config = dict(
    num_attention_heads=6,
    attn_scale=0.177,
    max_seq_len=768,
)
Each number is 128 + 24 x the weight over its row's rms, rounded and kept within 0 to 255. Layers, rows and columns count from 0. Numbers have three digits each. The size before them is the row's rms in percent of the matrix's.

# layer 2 MLP up, 512x192, rms 0.0604, rows 418-442, columns 0-191
102:092100108115102137124110115113140091130084148138142112145156132145149063154164107106109162096140109143139155140117131135110107120135125159135120201140121133100150163114124113116143153065130152144131082126090130126129123137170141111162155096137108079073185149125119168119157123110146103128122149088087123124178173119124146138136161132117135127162113153106101162101178159130142149150123102105120131129139089139135146100144101108132175096133130119136142114106098120116138119092123098137125140131119110160136073122150127129159111144131099107143164134145094137145089116135163169101
108:159132130105143152119118116126126143159127095151134140105096146139115157122111091169101101144150106115137116135167089193132115135144102133146114093126133135132105157152138092147124128148148159154147097134156146131132137136147108163156116146122129113079145149126127125152141146110102132082146164136152095077145094066131108172125102127162091163101151113078146113157109131135203163114157077128115132119173121110124147162100132112142138133145114161114173116100107147165131142132105116128164110109115167095157139135133139133121163127149106126129144132092086127135174094169136098141
094:093160092125126112118126122112110200124101141120148163120173084163125116114128084112144119166105118119140115139096122136150145056094129098132099146148127142128130137125148116131086110139157147142155131158156095114125127094144153103121116123140125114135127133102149116152148101135157142174122139141105122123060102135127121106162128132095139116101126088149168122172140150140078123162049098103114140143101149124119128086136136130136151105142116126103128149112149119132155111149139160139129114155124147099135073065124123121140142151143094119145070152138101151128126134101095093167
103:127187131110095118122150127118131108083139171099115139116154130100161158124120107126154141108097104135155144142106196126145144088116120147123129135096148105105146205111125139155137111125134136139129158134154133140145123138117149151133103148134116096134094144167127150102176115117140121150134149176153125103132149077125147126134072135145101128169116123135132097126169137137106093125142126113129168154161163079140090165115102095153135139093136135117129149124135156173096105146110141148124101125138155130112094138117156134155168136106180143155160114154130136121153112078186103164
098:170140153110093110139108134161129129139165155109165148073143135099108150127119135136164160098141136087134132106098117137168133132113125183124125143163148105147108141141124152110079129146145139123117150160144128152160135136149115086140161152152146130168113160109178127178083128131137132160099130162104136159120132114149088087112114103150124111163130145115159124146142064114103105129147132089116143121105142116133129136146111123116161132145105106116150070085090168139155139118108126127114110160101157137152137098144125104107115104074151106087131131139109187155122127132142096178
107:129157119102122133142113156145150095076142158093131110133175112147153109124089136103123200146167143126154127111133133135133134117137132127111095144142113139099154122132125133147118149093151124083148124115142102138073113125088105132106120111150082097146114131138151103156177141159113149124123090159134144123138125133173140102138174132056121137102082129078118133124143102126119119111152101139152093128124128138166167158091144174123110159133095122130178096161125120089124131073120081154102113123173151095087108119118126115118103134115143143129150141136132123121107095171159126143
109:143175144139120097123131091078113166130129096131124121122079110150104147174135123106088124143090110109131133139154165121140133160113085124145156104118097125110086208091127109143125143134140110119140126119122153115117109089153161123174110151140106125179143142144093160131120126110147090159110143151091155128138180173103120154135112161136148086197110141150124136128114155126142107166106119128137103138141167159126110113119137115102114128109134176118114161133162128145138135153110146130128090142086082111086110155183142115141145128158110124144153145139127134097099127112159126130
102:125121115098118103164135114166147105124142093137101143126116146115158122121065129144139090170161129093155108160112134141142140122125089090159131056094145109132127109134109172136131101096105153111128150115142131121110099127118140148084171121107137130131157189125135132067162127114130099142075148152118149117134138144095116156120126163087142103126136154163125135141172126151197105141148152080140164116158128162130126160105101104089157148105115176144152139142115119143103135129140110102103097139141126124148111139155126106137135156126161160171134106120103079122124108132140152112
097:158141097127126169144115152133158109122137151152116103176108124074158140110124134105114127128100177122134110148105175156142148092159164173141092114142084115098123204141134146117088121102117118119119103102118129158128110114111121133122087147166131096137121126116122109137126113154152133099125141095136117118157125100115160150114099157082151121131119097151107168120094110127124109133110127094132148086176172174173132088149099153096088126132138137137129178104133152113104132182107094115110121106145110150185092162102143140151123135160149156138144119125137129125141133148124145103
106:137133113097160132140103111098139160118124148145161121081127140100121144107100145135159136139118138159103135085139112132177124186145110116129152082095132138122124143132122122094127136098136144121113173095143109124173163099128106112127139167134127122127122130120109126144128112117105127139116114147112122110106109142144144058114081150148134114127129123065174125097122116109158131166167112102106112103090124117091193098128102130112096150130081143140132162156129118152099136099149089091167152188141155081108106096127181127116151108088109145098107119127118112126160144128153152151
113:142101146176131147105132153147138085144185196128180104143169128132129138116132127129121128143115139089154121119121138136138118126138186157117119171146137149114124099138164110120101128114127140123135144119137133123121152115126119073130150101144121149144131120140145113177127166121155136152132124139120132125118125130127148138105125134125116142128089105160153114144114080122107100111115159120147142129108166144105092135125128192088146128156168084113134119156117090082143120153095154138106130159092137181160213162098091076126116151077138136134109119134176157144148108104136121125
097:105138124138149171124172140108147108110150130158125092143148108137126135152119116122078146117189114086137138101092105121119119164113160120146145126131107151102112115123121104207117126108129161127143188159132140103095120128117141135139094099162158072116117144153151113140109118153116126094111149120093167105170148148119141145125155083101115114161148140111162165116112103127069127111112123122161111188126160148145125132108085087098101148100149144107128145124160123141151136066130131101143108114124132165104156101138101137138124148124099132113107081136148113130099146149129093112
102:133146144194069138091137142132121128123091146090129114130103153120145135154094107115128081097134135102168143112141168113142104110110099142109139141167118096115109127100112157158153144136161103112122121129123121099134115143179076135115067163116130149120125127147141146174113183100138108100167103140135135111143127088133096162150120141162125119118154134148094105161134094083129117118177111136151141138170123103145104186126143123150138146161166143112095132115117119085136165110098107123103101100138162170157141142098157134123144109120156137090123136125086137151119096112121134127
105:108111121144104162137142175118116149114133154124148088156123118133121081115135105118121095148118144105148147094101134164108128109070166177148139131140102142135129147143130108151140130151120137144166065094120135133178107126096092124104156161146080119125150076108162179128096129133127102121139110116105137111101109131153151116094102138111141150113114129142088170153117107139116152138111158126082134120107056155112126150130104111095096148132120127140126132126080135153153130103091096165139130138116119132164097132123113136108139110083114129127122071122135154180081075131121133134
108:150129121103157128144083152138155143130141156109175145141150111128111137126110142152140142134140131114101131151148160118180159114122130154120138101116137176139147102139148142096115164117103159095150111130128156112127126136131108081160119196119110171130132149124108121117168110126074112073164121149127146137090131148128165106133117142098082140179115153113141125116134139160116108120099123115098113161120159135122088175095111120135105128083069142137113102155124155115085105130186111123135133128109107131110114143133085124157146109161109155082155117174138108186162134132100114121
091:127154135146138159137119155149106117120141116146089132150146079098133136111087155108144089151119119147163157138120122114092133142143145158164142094116152124143132112101127139122118086182106163180163080115155158124157091154131105147103141164141141140157124110099138137086158111129185119079112142156107138169127132093120086157098105128158154122112118138143112121103107121130137135142128090133097135089131100111156098114095125105137104144125166140106126143180087121149169116122138133117107169120085116124160100156099131130093138159091112160147130122077129118166149081132139120150
098:144129134124134149121135116150125114175152135126108120113107112112112150166131086131137107158172114126137127144129105154155086124126156137137140108163158135136150129153135131122151102171115136118098178156117115116123121099188091159121111111131086087092139145084110150092122143110120087103102114115079135155164125127125140175108146142128144144105105163135148179082127100095117146078138094153176124090143106139162106138106121076129091143108137192161101112133173126145138133162143131101121097110121095139134115127125131148139116115114133106109122085081108072117165129128131110130
095:129169139119088106100120127106134087142151145121135130192107106162155131154145120119122084132119122154147126170145115103111097116113135141140123123199111133097123138117151152140136151182151109137102169141101167106124143150137169097056144145137122125128181164099102118109112136133148121167104141104115156089126144105126148121141159136157108143124134111128172148142130107112090161096146105101158156110175133134120131153160107135146151137151107108167147124114122104148123103163158098121087147130143128097139081103158104136149129148129131119110126140155078138126084159074124144110
112:164081167104114126142152169143141093141107116127141105149127131140125102126097086131115142153132129170110145117146123123141082103130138152158155130123120159141127090132173086085138143101183160095103102101155136121100133172140127126123112135098146132151117138145099119113143173147135122135115145107195113136135123133148117088129106118052141162125143126114158076133117152106118122167071146085125129143176107128138097142123121125127131144160161137145162131109103106116116139151137120124102148119134141147139114149112119155161155120117096124142166122138084170078136128054109133108
088:138118128188124100115146131097131158148155121155143138109144132093118114151112135122074110135147125146125121127119179134164118097120140147093116170150099134144124150136127120107121177136097112095181124146134162133111142161119155087127081152129124123117130133079132046124153097151122156143123127102146108111112125104112137080162144143120153135153131127104127129125141110139144176141109120121177096158171125133106117112168100156127127153159121072125160129087155124116075097128098138161116099105106115161151131123132145132114109133144099100130083136173167114138161104098095095134
099:118094160126122161154117160125121128141131119086135114141101094125121122137135145068146118099152102123120083117105104099125130144096138126146116130141105110129144164111130132094114109108117140130144108150111108106159135092071105110154127106143136156137134078080115112114114121141093118067110087127136124169107128141122102115125135137169119121087104128146075105072090150100137130100153162110126103074049102123107101136110135175124145158130136131129109098111102138109153145132147118139097107151122116137156124126129125153161181137125117125097125157070152124104077103118087134148
107:102096133132108135146126095125148117140144098155156117144151101139165190159133085110158181096106095110150130104138107104142132161139085098144117172095139122139118134151105143142158091122118104103118166101131092086132134110114138092135143115160109113161134065154105131080098138163133144173077137145156123106125180089108084095122122128156152096124144093094116110137116149125150106143111126110111093128138130127093130110134148096159183152128129115166123120121158117098107120124141152148159130105154138124140106142127142129102134130125143093142187123117137098151153141119144168160
101:161083129138102092098137144116167136099129081126065140147162086150145121174143145113100096112140126112104156130103111140152141138096130113141124134177146178172083107154159119148118156147144134108143097143126150147103114129142124108087117143107115173156144136111151133122129149106114095156116113162144107116143152106118161112140126120134157086130127155112161100118108121163121141097104090068172137138129153107178109213145133157135136128145105127161129093096099140148147126159103118139118089130122125136126168115114119113118125114131155121146123156134138138185149106149111111154
100:152097126120132126110117072128129163136093103164117161173113168125138150102088106127117136160092138127086108172131151121106080139117097105145091047083106127170163147127138132134177097143143107091138145113140161126135124135134107108121131140109102146140165145169114132140144124091143105152128138137080118108094146138138144119099126124122127117115139123107140150122126171093152076115089140092119098089155134107149104088147122100141130111158125116140106120149118061140127126182103158137140096133148124145124147168136146114118112106096124162128081124132124110151114138145151095108
100:161148147116150134135141174107151095088117148153160137102161105152127171149105129113164105120128099124155110146112136148152106159141175101119119116122099119129132116124135110119121203149147112132109105087123059122144129125130156151145128136141104123128163099132161086158168158139159097122135153132091139109129161115133135158112110123080082133101098163118125100148158134181101112126141119120115109177110118099099199169109123151085151179163144142130149129133160161100112104095148142115124104139150135161133124155128119150095127159151133117115099145144116125125119137097117157149
# layer 2 MLP down (transposed), 512x192, rms 0.0538, rows 418-441, columns 0-191
102:136122100165111106141157106149125089131072195157089083113141130129091102099169146132127174114138132120115149144092127118116115139158123117110141111114125127112137136142153139161133135097126115150199139073074135125127123116191129138138136143093108123106120087099157151112109108120172075178119140109148151130096184145112133141120166158136156173126116150136115127130131119106156155121111121118117106104093106109120131085104115097140128100105114116155120108107135106129192141132107126137117133126089160146121146114088133182136138146146124126117163127144084121147119142100156129132
106:154137125091129132131151115116108154140154151130115103127105172141092095120131157142156132128127158130106160157131096126114089130137148148114143151085101077186120157142170115129134172132132159147126147117128156161133135082108104107107172129125109140138128108119108121139143117115127151134147140149182158089105095120102120149118113129127161173121112088141111129139132133114137121103084126104132180157162091127071141136082139096117127098083137110117138113131103147153122115109132159139170116117113153097137124086118138133062150092115087145150114111144092180136162112140104172166
098:111124110125088146128127151089133128064097153123142100155108105109107131139141079108109119186153125104158096121087141111148132181094138107137099157149160126101131126122120125085151155137119133124152109131134151117171145161101150113124118135094143096147136117113135106125146123117100182127117133130128131110133125115105149149087163106144149108138074145182102145163146149169124108163072093085124104169113142184098124136139132113117114151102134143083143129142121148113130127104181190145133133144152123177137117152161115127095145119150116146134128101158133097141137120139166121108
105:132146121122108195096105110120121139136168095143118153130118114142114092104122097129105108128136109107140146120101105129139098150137138121120134163123104108139111145167186141136118148153109092105149129083118104135093138133116059106145120116138152141116175148162126135169109152145135138132147132131112155120130104156201108133130077134085089106099118157123144191120127129127157157121116172100132127108114102124116133109103131121130104154179167120119153098159114098151116127115154105144162104177092072168141172116127143114101102101119158143149105125122125125125161135162087131149
105:142160152129107107118099101129105163140096103103120175120130118104177128103121135135111150109164112131137118114099121148118083139132137119099132109113121133096112114154103163142102150154129127097123151105120115101153128143167141155177130133161124128128151116147112154129143131101152115098168071150152121139115123066190082125155136103148120097132102107128137109139126114146146104146132116103129120115150162125137142142068095152151131111227128108078134128089082115108132119114102130159166123124123174140133148135156116120079125143117150125151076173111112122135133133138129101167
108:125172152133117114124150104171100134101117135126108135134164134152139107141095108100120146097118124125165143106173137116146171154085097141127129137111094120145104111144115099128075156117140140080109103128108113116114114128107133115141162144127099173156144116155107116132111140142155129122161089169134123099127094129070142118144141124114116115096138088124134125140145113110127116147132088125140106133113114131148142154111174161164080122061097120128090028179109100122114131083131132116092098110146135138118120145109130126152114182160154129128128086097137159115125116113129168116
106:064125181121121144087137118087097116155109147169096126117146116130131094120125123114111111147105142129095125133111161085162123101106182139147121089132101108131129140077167100144077136139099101153161106128147108168107108147092136111166096117138165098116134127072126096150126130133174145099117148141133172097122118113105116153147078121189122152098104122105164148156103122127136142122100130127092137111150147112122124138100107130132126147140202135128108159112115096108142144123142111135106162145108143132137079102138108162133162100096142114104140148124109133150143095116145146137
095:145133154133142132113106131148088129108168131140165135133128106146108114106156121135113114086066101128147150124141096147147135126170117123151126133128142148102113085172157129158110092134143108172143090120102090130159095110164053157139162103124130112097139123128139104118105159139118115169170093115092098145142124133155122124155101091148123147124121110113092141068099123103129161113126108146119154131125133099187145174119115143127140151147154100147159116089100171124141139130111132111124139159151129128134167121109158155103110115129105150121121180146149181125178164108109140142
094:085130079128181100123120147148162134156174190152184082061098126125153156135118112146131143157138139127122133126112164145104149142120117133163123136159104140151155129091157138142098169104093135124138150074103147158165106133147145147097133117159109129093125125119145147128151123125116078131140145122121107144109155120107181109087105168127126146124103146163133090126099134116077125111106145130135087109172142129147135109128129161125144120061094129147131129141162153121122135127171097123168139149153116155155142105104152116154153139099141130115166118105144138131139151132111120149
106:119144122128134143112144128130113107117150120134167099165149161104103123162172139124116108135108125139121124091151124157125107137110130141160165117125128146108091163104145091119099125113143103159155155153090110138126112119140072139112107126148176096114112109133126157098143129143102134168099148131103107106142118167151129088122076146146161150121119110089194160149130147116119130150125130146144166118098137115123177130122150137127066134184145155171107126129119173163123136121132130086108144134147076158160135088124156090145162127098112103068131117100149104116155108152101165124
114:183129122119120156098108103114096148094137119158108099102129111124159096123115139150109127140167124161135156143138113169071121100111145106101134130117119113085094118150162133128145154146146151117118175135126150096162115145142113131154101125146101140152101138115133120150128171125168137126114101096117142084146088114152098145170095141112105092100139117101112159106099135130109125119106143119146106142198115126103165101135108101135161135171158141147157103106131130148113194136124173141173125134179139159122115102129149124155135140124092090114117127142141158112121201149127144155
093:110135121104190133099111112107095167127130139109172123116138107137153117112145134158121072110109152126164133182105110136125112096183112150128138131134150121119147138118110182108145159133090162168148125164107119102117152112132108142124177153081134116129167143144171162142093151126125155193141155126117129127099147124159148134150149157126082116131133125172150162153175128125134159128133139149143116128132134095130127072128130147163157111178141160110136113134134132118112112158102172139157138132158137123111117112160144129149155178107126112170144152108145178149119171150137137110
099:123137113097128135097135139111142093145170117118120129118120124112102119133064087168151159138155125118120154105133114155100128149116138092098148133138121111142143179115122107130160082135120153082083180123099127103117107155101122095155116122169133090139100192157157169136146115147086156126144165123109111109115128107107177132128092166142112125118115125089107115120112133158123122097128158139107102092095130125166132165139109125123103116101150095082186151169148149129131116089144122122131130108113109127109133120151128099128105134135098127142154105128157167150108125185170107086
106:133149111161181127139105138148092152156099141116175118157124123114111157102110129111167141121161094149094111120153124147143135119108131156109150144125148135146133121137162098138139111119110100124124158138161094067120157154130126164122119111135131142126111102174061124168087103147131154121143148094096146165096118104063161130148137157137115126130114166119138169120166112132108156121143161122117163102135128142140129129122162114143151149088130142128140127122124118140112129148155102110134141158133192120122147110164092113108091108150142155124125112120150153133110083196152151197
106:145174127139124138151107158167183160118128108133119145114123094145157076109172130117098120137112163122141144097147123146098135146140107158152151112164143131122129115094117104121102144109127134156154120132148135101099051156109197108126169141078126128104148140136079124114099139134133125085116128137170130096119061122165138135160130160122168125116158105102110091125153092111148155114147144130093113131164153113132107110113115090149164124159120125148139150178125117149090135146128144107145139159179119118119133128155140127159148160121151111131146089131126123142107121071101143129
098:109133136135161146111123116136126138162125145102126104130125127142138096130110128151155102107120159131125139120141084059107168121131135101115129133109116117114134161133137137132119080093171113080128168104123117145124132122102130142118139118117148151149111176107114132094113129140115102141132107167143163114100136091174145120134093136111158121088126129107103181165167110164093126189125133150121123121117084157114149162119118159158143142172116089146097119119109161093101125115119125065117123147143184090124130110201107086115124163169146127149134159124133142096122171153102118133
098:132135110136113085121114090141150101144108090156120129100097136093104155185142164112126126141135107089091125115130123142158108140112145150108094114086126132179084099131097097169117130141128133141103146115145136134095130086143149157140167125131125131123107151145100114160126101153098138128167155166159123108151058145072107105137121118105142123136135119110154090137118127169162091137110123114131103172154093097128126118136131097135152126100162124150142107143122175177105182120154158104110110108139175083099101111100097089137124123124144118113119107148130120092137130150096103111
094:179154083105144140143136146149106159159150153149115135122125134096116154159131161143127152126158111099116142087114165144143150178101108136120113115099165141124133132116104140097131144151117123119122123178168138159174149123126112109194128113171127075128070115150102134096142105128099143142162118122121141130129128123065132111120091127125166138126127154110116113110131099154132097147114089137119097137143136143175111118127116115113068120067156165106159098182101146133101096104158146101146168143122080105146117130129098117142099140123117150113138111151151114130110153144159105119
112:123107149095112130157143111146134158164130141107138131135179121143115081156109123118081127111123097090148144100117133101174116124122138099151140144193115156127117128157127096128115092107168133087132152114112101125123103143159126061091091086163138068126135121189119131101120193088146171103109097122120151107156121112129111134123169128151176102134103177120105120131134135142180115108141098123146117120098103161140148141104122145138157135110121108144140171105108113120135117125146125140115162117159185107156136139140107108101131140139128172142151115149103123131136108149128110134
090:109141157115105139149115085093138145109100086181141107106149143127139121139108134103112139106161138133148113127133203111130118120126145117084104140174115085138108119110097161139098110131112162126146110125166155120123133155141126169175123157092135124097140164132120118095150120175167133142158154133109122129120172090155128099138141109186118113113116139088121111146136145139138180145075120126139084115169097134145146124145126149125135141141121117151131117104124084117107178088164120158100072157106102144148164157138138122174131124135126149081077131139136129164119128142125119130
100:100115114165099160121144154155134128101139136162162084117145158136144118094142091091132137135114131150111144145127100135115133136126088121149120149184153153130125155106106112100121107134139120096122129098109130098137140149135102165106146097140102106135133135160144098084110131179121114142131107100115112156164100135159149138141154133120048111103122133109120111125127082094095134139179136120131150076163137160169124163165085131149132138183145110113112113114157085080142149135121109122144122160155090127152159175174121173135118098161152136156131132117108101153116097134120135105
105:199136145112128128117124120105086163139118131101141135135163148136104129099096122122151137110047152106139125158116095122180112173121122121151117134135092151119147131125131121179109126113104113097176131120135110153098125135121084126173147131168114108075126143161128182137152129145127119084165113134134134147134113112118127177115133132138083145089131146120086137108146128169189091128149140121138102137097114145152086141105090136135114141139139129117102110119130141147130190136115129083095099140122089111182139122141148162120151121164133075134109143134132114138109134157138128135
098:123129157140112117166162146150142135144164103142195125162144148124124057132129135154114121152112135127117118167130092087137121160121130130123157127122168161124154131137124102113117114150125107130123178160129125117170142129128116115117154125115148081126118141098104112083146108149152105104150120112090122114110143114090160134125153149108103139120098113149144160142114150143121117076130173133069115090139103095112153061138146133084167141131141145125134103126148105181106112128098094130133111133135136119090135119120152111169134153135148183093147102077145160107137134105082109170
101:105130098132098118124141144116116113158151098161110116155129100122106151073132104090123117129127088087097110166149157161114104121064185097181109153133163123117111126134121094066105126116093109107138143130115140154108114145090121113106102141116107104139110103119145116147131166136136176131087115103116120122097132129114102165100183117128107121085111136117135155116161114129103134079099121117129165136149151104139147121166143098129106115137118191151141086085135131110112081130100120161144127118139115123144150108129104130090102151110128165097104103118125128136098140096101169130
# layer 2 MLP gate, 512x192, rms 0.0621, rows 419-442, columns 0-191
107:123083137176119132110123122146142104126162161100139115121137118156131146137106112093142109125150107119154128091160150127126145062118150069098126111120116127135138087096136120115151112117112125113142146123121129074116161123112149088143144085145116160182112155108175135170115162140130128191167072114125137108136129133118133117129114108150133090136109115144081141095147096161127080135126132118129125134082105132098132116158110151074127181102134095121158135174129133152163153096155116132132111141123143183097132119102099158119121129108132130135119140125192135112093119103145135150
093:162119138152174118108115126106112140165079138103205096135130151153117111112107121175082104136128162120163105076145125133164117132136108101169157144152119154113159114132141134117137147129177134164135158103115123123150150125114142118160107120126145102084138172122151141070157109146129143077172113096111131125132131112129133095145088149140146116123139128175133097160153087134123115129105108118114109119135107129167107141117103144099136104133126117105112161105106113143176149066131188125109130135129121126139158126161118126112159136128107134182136109137166105087172134120123146119
109:102105151112110107142172132147148126097145133128134151113151110108153145119103105169096116131118184153131153119092152108126153134141092117129125090118137149153075128151168133126165145114133105115099181075125167171106111131119156123116147130149168128129159148177116118124155131104119131196114135128143115139098155113108110115158129098113115131162134129103143152187169117123175086129100136104163099101096101143129075164145132119108108133114116155104160138141109166145077149131082171150134139130142152159115114160118122140140136152106149160150125158126165138118131157109132121098
103:136154179113131092141104118167125106141182133146175167103164145145106108137108106114143145122132123085097130141113132126156159162151137170113156158162164092113140135131146117116121125116137132121116136128146132127153137122154121104131186133140106102152115154115210153172131160114090141130110134134070131138151118139121124063092153103133124122145112113130126164148114105082135125086179111149145172134083145146136124132153112117120153104116102098124159078125112173113153134163138079108108103147101177157122127112149129098103115131091121110131131130138110157156144132139111123132
112:128169102136117139132124086127106121143136125128122133091084121155127159139178104127119130170108126118121103121131160098163112144096098077140120137124123122140170143100107131135114106149164142108137098161130112112103138138106143145178165132160091127135066104145138168074092116131122123160164094097117090129125108115122100157122130126137114103137104124156123148164120148111130114159175089115124129117131173133100103133106119074155103129084122128083107151120118142153175106153154107109098091140149146106072161155136150154166132107094136116163126107093103144122131151125126174119
111:150151145119139136133124143137126123144167132090119155134134150105159135082120127130149064130139149168123140148122096093125111112143128170118134098144116084095182095138114173120114111148123142135102151165106158163139169166109100127139159154140145169136157118146164123132149149123117106096133118099146121147103123132118074160139134156118114148130139174162106124169102127117118132147133165170113156114112149148120093063118096109157154127118129127138106113132113087128128113127168133158132181141138149098165118138104102121155172125131094154138120132142098121138152105046141173121
096:150139128123136109130141071108157113148102126112162132123102130133169145149158142131125100149121143140120113105175178160083135160158131156157113113140097131105142137120114097110148190128137144115114101094117130160160154182146150146177117152141136118101147125166161135108154178137122097117138142141180108114125126091137128123135153116145111138117136140138095131141156147133173126142142156128195102157142101150109097158141133109147150083117080113113144174109146164140093132115130123137159149112144184097096103175117162089143115120143101097139110120152100129147155141115159117113
098:137110104128155063140169124141179153137155124146140152120087102118157148189115117139150157170137112141111093147130146114105103151134118158124130165121082137146142123103137091118099114131127151133188108129123119125140116144125128109158125107148105151115079146102154153150092112150094135155111102152112158079096146138126159126129110138139095102104122152134126067146111163129156127115104106184114167104126115151118143130130143133134150127141145135129163117145184129138123123154183067152147137133150148122124120087138134082112164125142125138125126169163083150126112155126161088146
108:123148156138117120084175188121103081175158115082170079150169157130135123113124107093121107135112122117136134125111140137094118128126157168130122166155140156137092139095145076168147147116129132149110104125103162124102102172087134135118090118129156135124114104137136149134180082158104183121141149163127096128128148135129165123110113136087132171108131140148157112133111178164107130137112119122146163163118135121125141115129095145150110152111144121161167140157117127160133148152129097148090123137121123108125116095123070100141117145131133140125144107135156123129121091169130184113
122:130120145136156101095149116122131126160144125145152124160169076146151133138093129146125100119106133152162101149179117139123086119164086140156128117124135135123104164143158100130100113134125073135111131116091188122133133149134119097115155153135105080116115104144141146104122174160124112156108116107136094106133102084141131112143156124138125127084088109088108082136137121138135112108112111096120135113120090149100111129163102109162155078136111128092152073132130145115164099152127171161127156125111166140124133139137119089118098129172072133129192101130108132157120156092122136132
090:084113108141132121108145151103173136126162110095118113159113124145121128122111134131078137128150123089168123099114103080120159159153120133109119165104126111138134136103097077108140144127147140153111126145128131134113124179073106113137087117116124148187149110148108167132164107125092134114155144068102173156122110101112078133147142089086091108101133105098127144175128151119115112136156117134145095181134099094139122129135129146122128128148156187104095137129153124119144157074073133121143129134116129147167152104134104115133140104139119115153111106166143116116125108110147088100
097:085105147097182099142110109102114177104158111152127140110145095136136112105131158118124152118137177131113086154139126128086156175149137113123119129109141165149153092153106129096126147163084100157129127120157127140152140139089144130130189095091154106140167120122093123076156090151124087132102106100143131119141145134121115079135133080091136107130149134092131121136159158158104116154109114112128123141143118163106085099100132143116115129149113128125127128117072127125095092163120140128133164150140109098088154133151074159124129123132130137141102150146156107097175135164138139139
103:147083082110144103129138109179160128145113127085101145148156165172137143130094154125099163117160104082139144113115111160133137108126129121103145201138153146072148125148151129122110083136120123112130134147110117173097120112109132121134124097136157156150140118102139116162136191136112140095089123103149140114134107131138106151097132127123149136145119160135101134136103101111135120140116137133101145177090076109117138114145143179161168129127132086133104119123135121114118121087158121152097109156092132110156153103103145119095119131157075157142130108091131110131171165171103136149
101:139141180098149112151116091147127090142108094112148161088151124097092082151151113150073090110146131118111107109130167102140103189107090133123180101099100114117104142110117149112158125102129115144084155137110139138122098114139154120164130116096162091090123106138084141108106119131114108144149144108117106156096091124124142113129099154140128122181135147180121111100150114103169096145135101148065125104108166136173111124095096101124147135117125102141129132141102146130123138140125128096136137087116146113132087158103165094164118132156101121105122133111122096135105112111118121112
097:132103104146087148119133127165143125119117126112112076170131108127161167129091118130128150100115103132126149154150116166137133120139124108121083105120129123156170151148130129129166131107152161076127124126151135138145110125127084181141154158140119107117172090117163109122104127121148110094139104139131153087128163119160153168110128120101146152134145128148079103086096127153164165157139082124124109154128145051087132141136059093136123132151150129121148109086134118154156121120146094127103093144141114120122137126146133131119124125122151122117097187127125075135123118189118106150
100:159120129120112125154133146127096123136098127111130129140133140116135144133101126158144170114113149131149159118109151088140176137155123149092137110096135137141138149148147126129121107121121102129141094144147163107121094137121105124127176121139142103148110115186152142113149106149151178149104211142173133108097102096147157085138139146099117115190135104085144112146127144153144105154107104107047079167108129115109126126162137111114129103117149138105178149143096153131114156101122115129128176129119113163087122160129110107101103142153115133127165128145171157123081166119122140110
096:142064123116110149125163120129110104132085107151126097129156135143097096117095116083114149094152152151141144101120124126142126117146172096124116118106083091119123124133128102138137153091148112118182109122124118161146105148097108106142092079093105152115086108171125129116169141118081141103171099166171119166150149137131120135124092113140099121118163125106135125160184126130164093123122147108104096148090116127105139153066142134095118117134152104115123105132136117084134150072146155140085121111147130114102148151078156119110107104136155127156106133119125123105146130140141096142
111:068141130122097131122128113132132102123111115138169129101113116146152185159112135142129140142139105150149152099113148110120147129134139121084110137071121095148122194109129175132139106115119136145138090102125112129144137160078142141143146111122108098090114091151170139093119117149204136147174157113116099149116119126151145127121106094141084140161129090128142115146152159104101116113125140151111103126106069181128143126128117110162141085133083156164094145146146155134087116098129127099125095119098135172144125119112126113121094119147130145168096117143148093165121106135143128155
090:154107140153117112111141121139145133182188122149161120118141148119130116144119103157094082114125111122123165109113146086168135114129154134074148137124126144086112158115152125115138137168129121113170129147119088145116166108107168102127102147161137089150113114078124118159151133161131159147155105123168118115113089145128158074115122152129137175159097108106122158102110147125144185110104139108136099115137089097101134109181115101138144138090167100142136119125166141154089165132113135120123132133145135173147109113154152117141140153118116122143129129174175133104181124117140146165
104:133119131159091141122129101116091143109095172099149086149159122128078095173147124088123137120122120119134104094181121106139153092121173153074123134134083093128083115136161113127107124138118127087123132111149128137125104078124100091153093099121097143149111100103126164152102145125157116124152119133099168118087149093106139176148136147129105122109095154131112137122111120173102104101136147142132110123128088171116127104149133137102097141112154162113118140125130160115125138141182066071147109109100138126085122118093127132110104149134123158118095132121154123148096127166133129119
104:123127147148100141175188131150116143113121158108116131122109145117124120139141082172095111150111152151129102118117129126148156138149118162112131112133165096141131133126146133076113114132095154137066150117148144127155127107175136160116137125140128103095161125135109170100139124109115161113102146125155154107116170092088143134086124102133074148139149124152143158150162123122129140146131144117139125138163131116104102144164148108133142070127155124132113112136113136077126115149127139126183121173124152130161112153153175143149040154157053131110113123150099123123135132136132106096
102:114167107116132145093100112098112120113131163175146103116081160106118169098138095113155165096124167187131105140129158104109115105184154127101074127132109074107140128124107135135140161079125163119124129134156122109089150148123111130146141108113129105123142118127119121176151145124158149115166139106126161102142124118138124158154158120122100142115130098094126149140154148120119119167131121118166137131126122159155132089107128124141119144150193149114140130139123091069092130113151144156160174131132124154101130114138169119165129136162126070110137128141137124076115111116123119066
102:164151147149170136102115149171110133137135130118181143143155147078132126128144100165090120133110127133141146161162138178139112178127173117125151085159138163151100126121153100131163124120116092164143142147100132149103133173101141100148128155120150114158142150148131128143107110142099116136200086125122087158131066118126151136149123144163093146115110082115153119100147140130137143078141143083139130147137137092139095103137146111134115130148109132120146104174138130131157137126126160125161127138124114136170174142118107143121111156082134101149112123171137141092113104079137137098
096:123161174112151092061139145109149083134128066079158120100098128160143142100143125128136106079102109140159136119141132087123089116121145111162153158134141122157125117124145128134109084134134090094120133141119121142074161124155158109174075172124122123162111131138188166165078150125128154123148110167162154137114158106115130129136144120141114145107109106154098090140117086116139105115170104107131072110113110124151125159133167166152123141107148103146130099138131151141141144111142117113121154114143135139116131146129119101093166124139102114144103139109163138090106130120127132107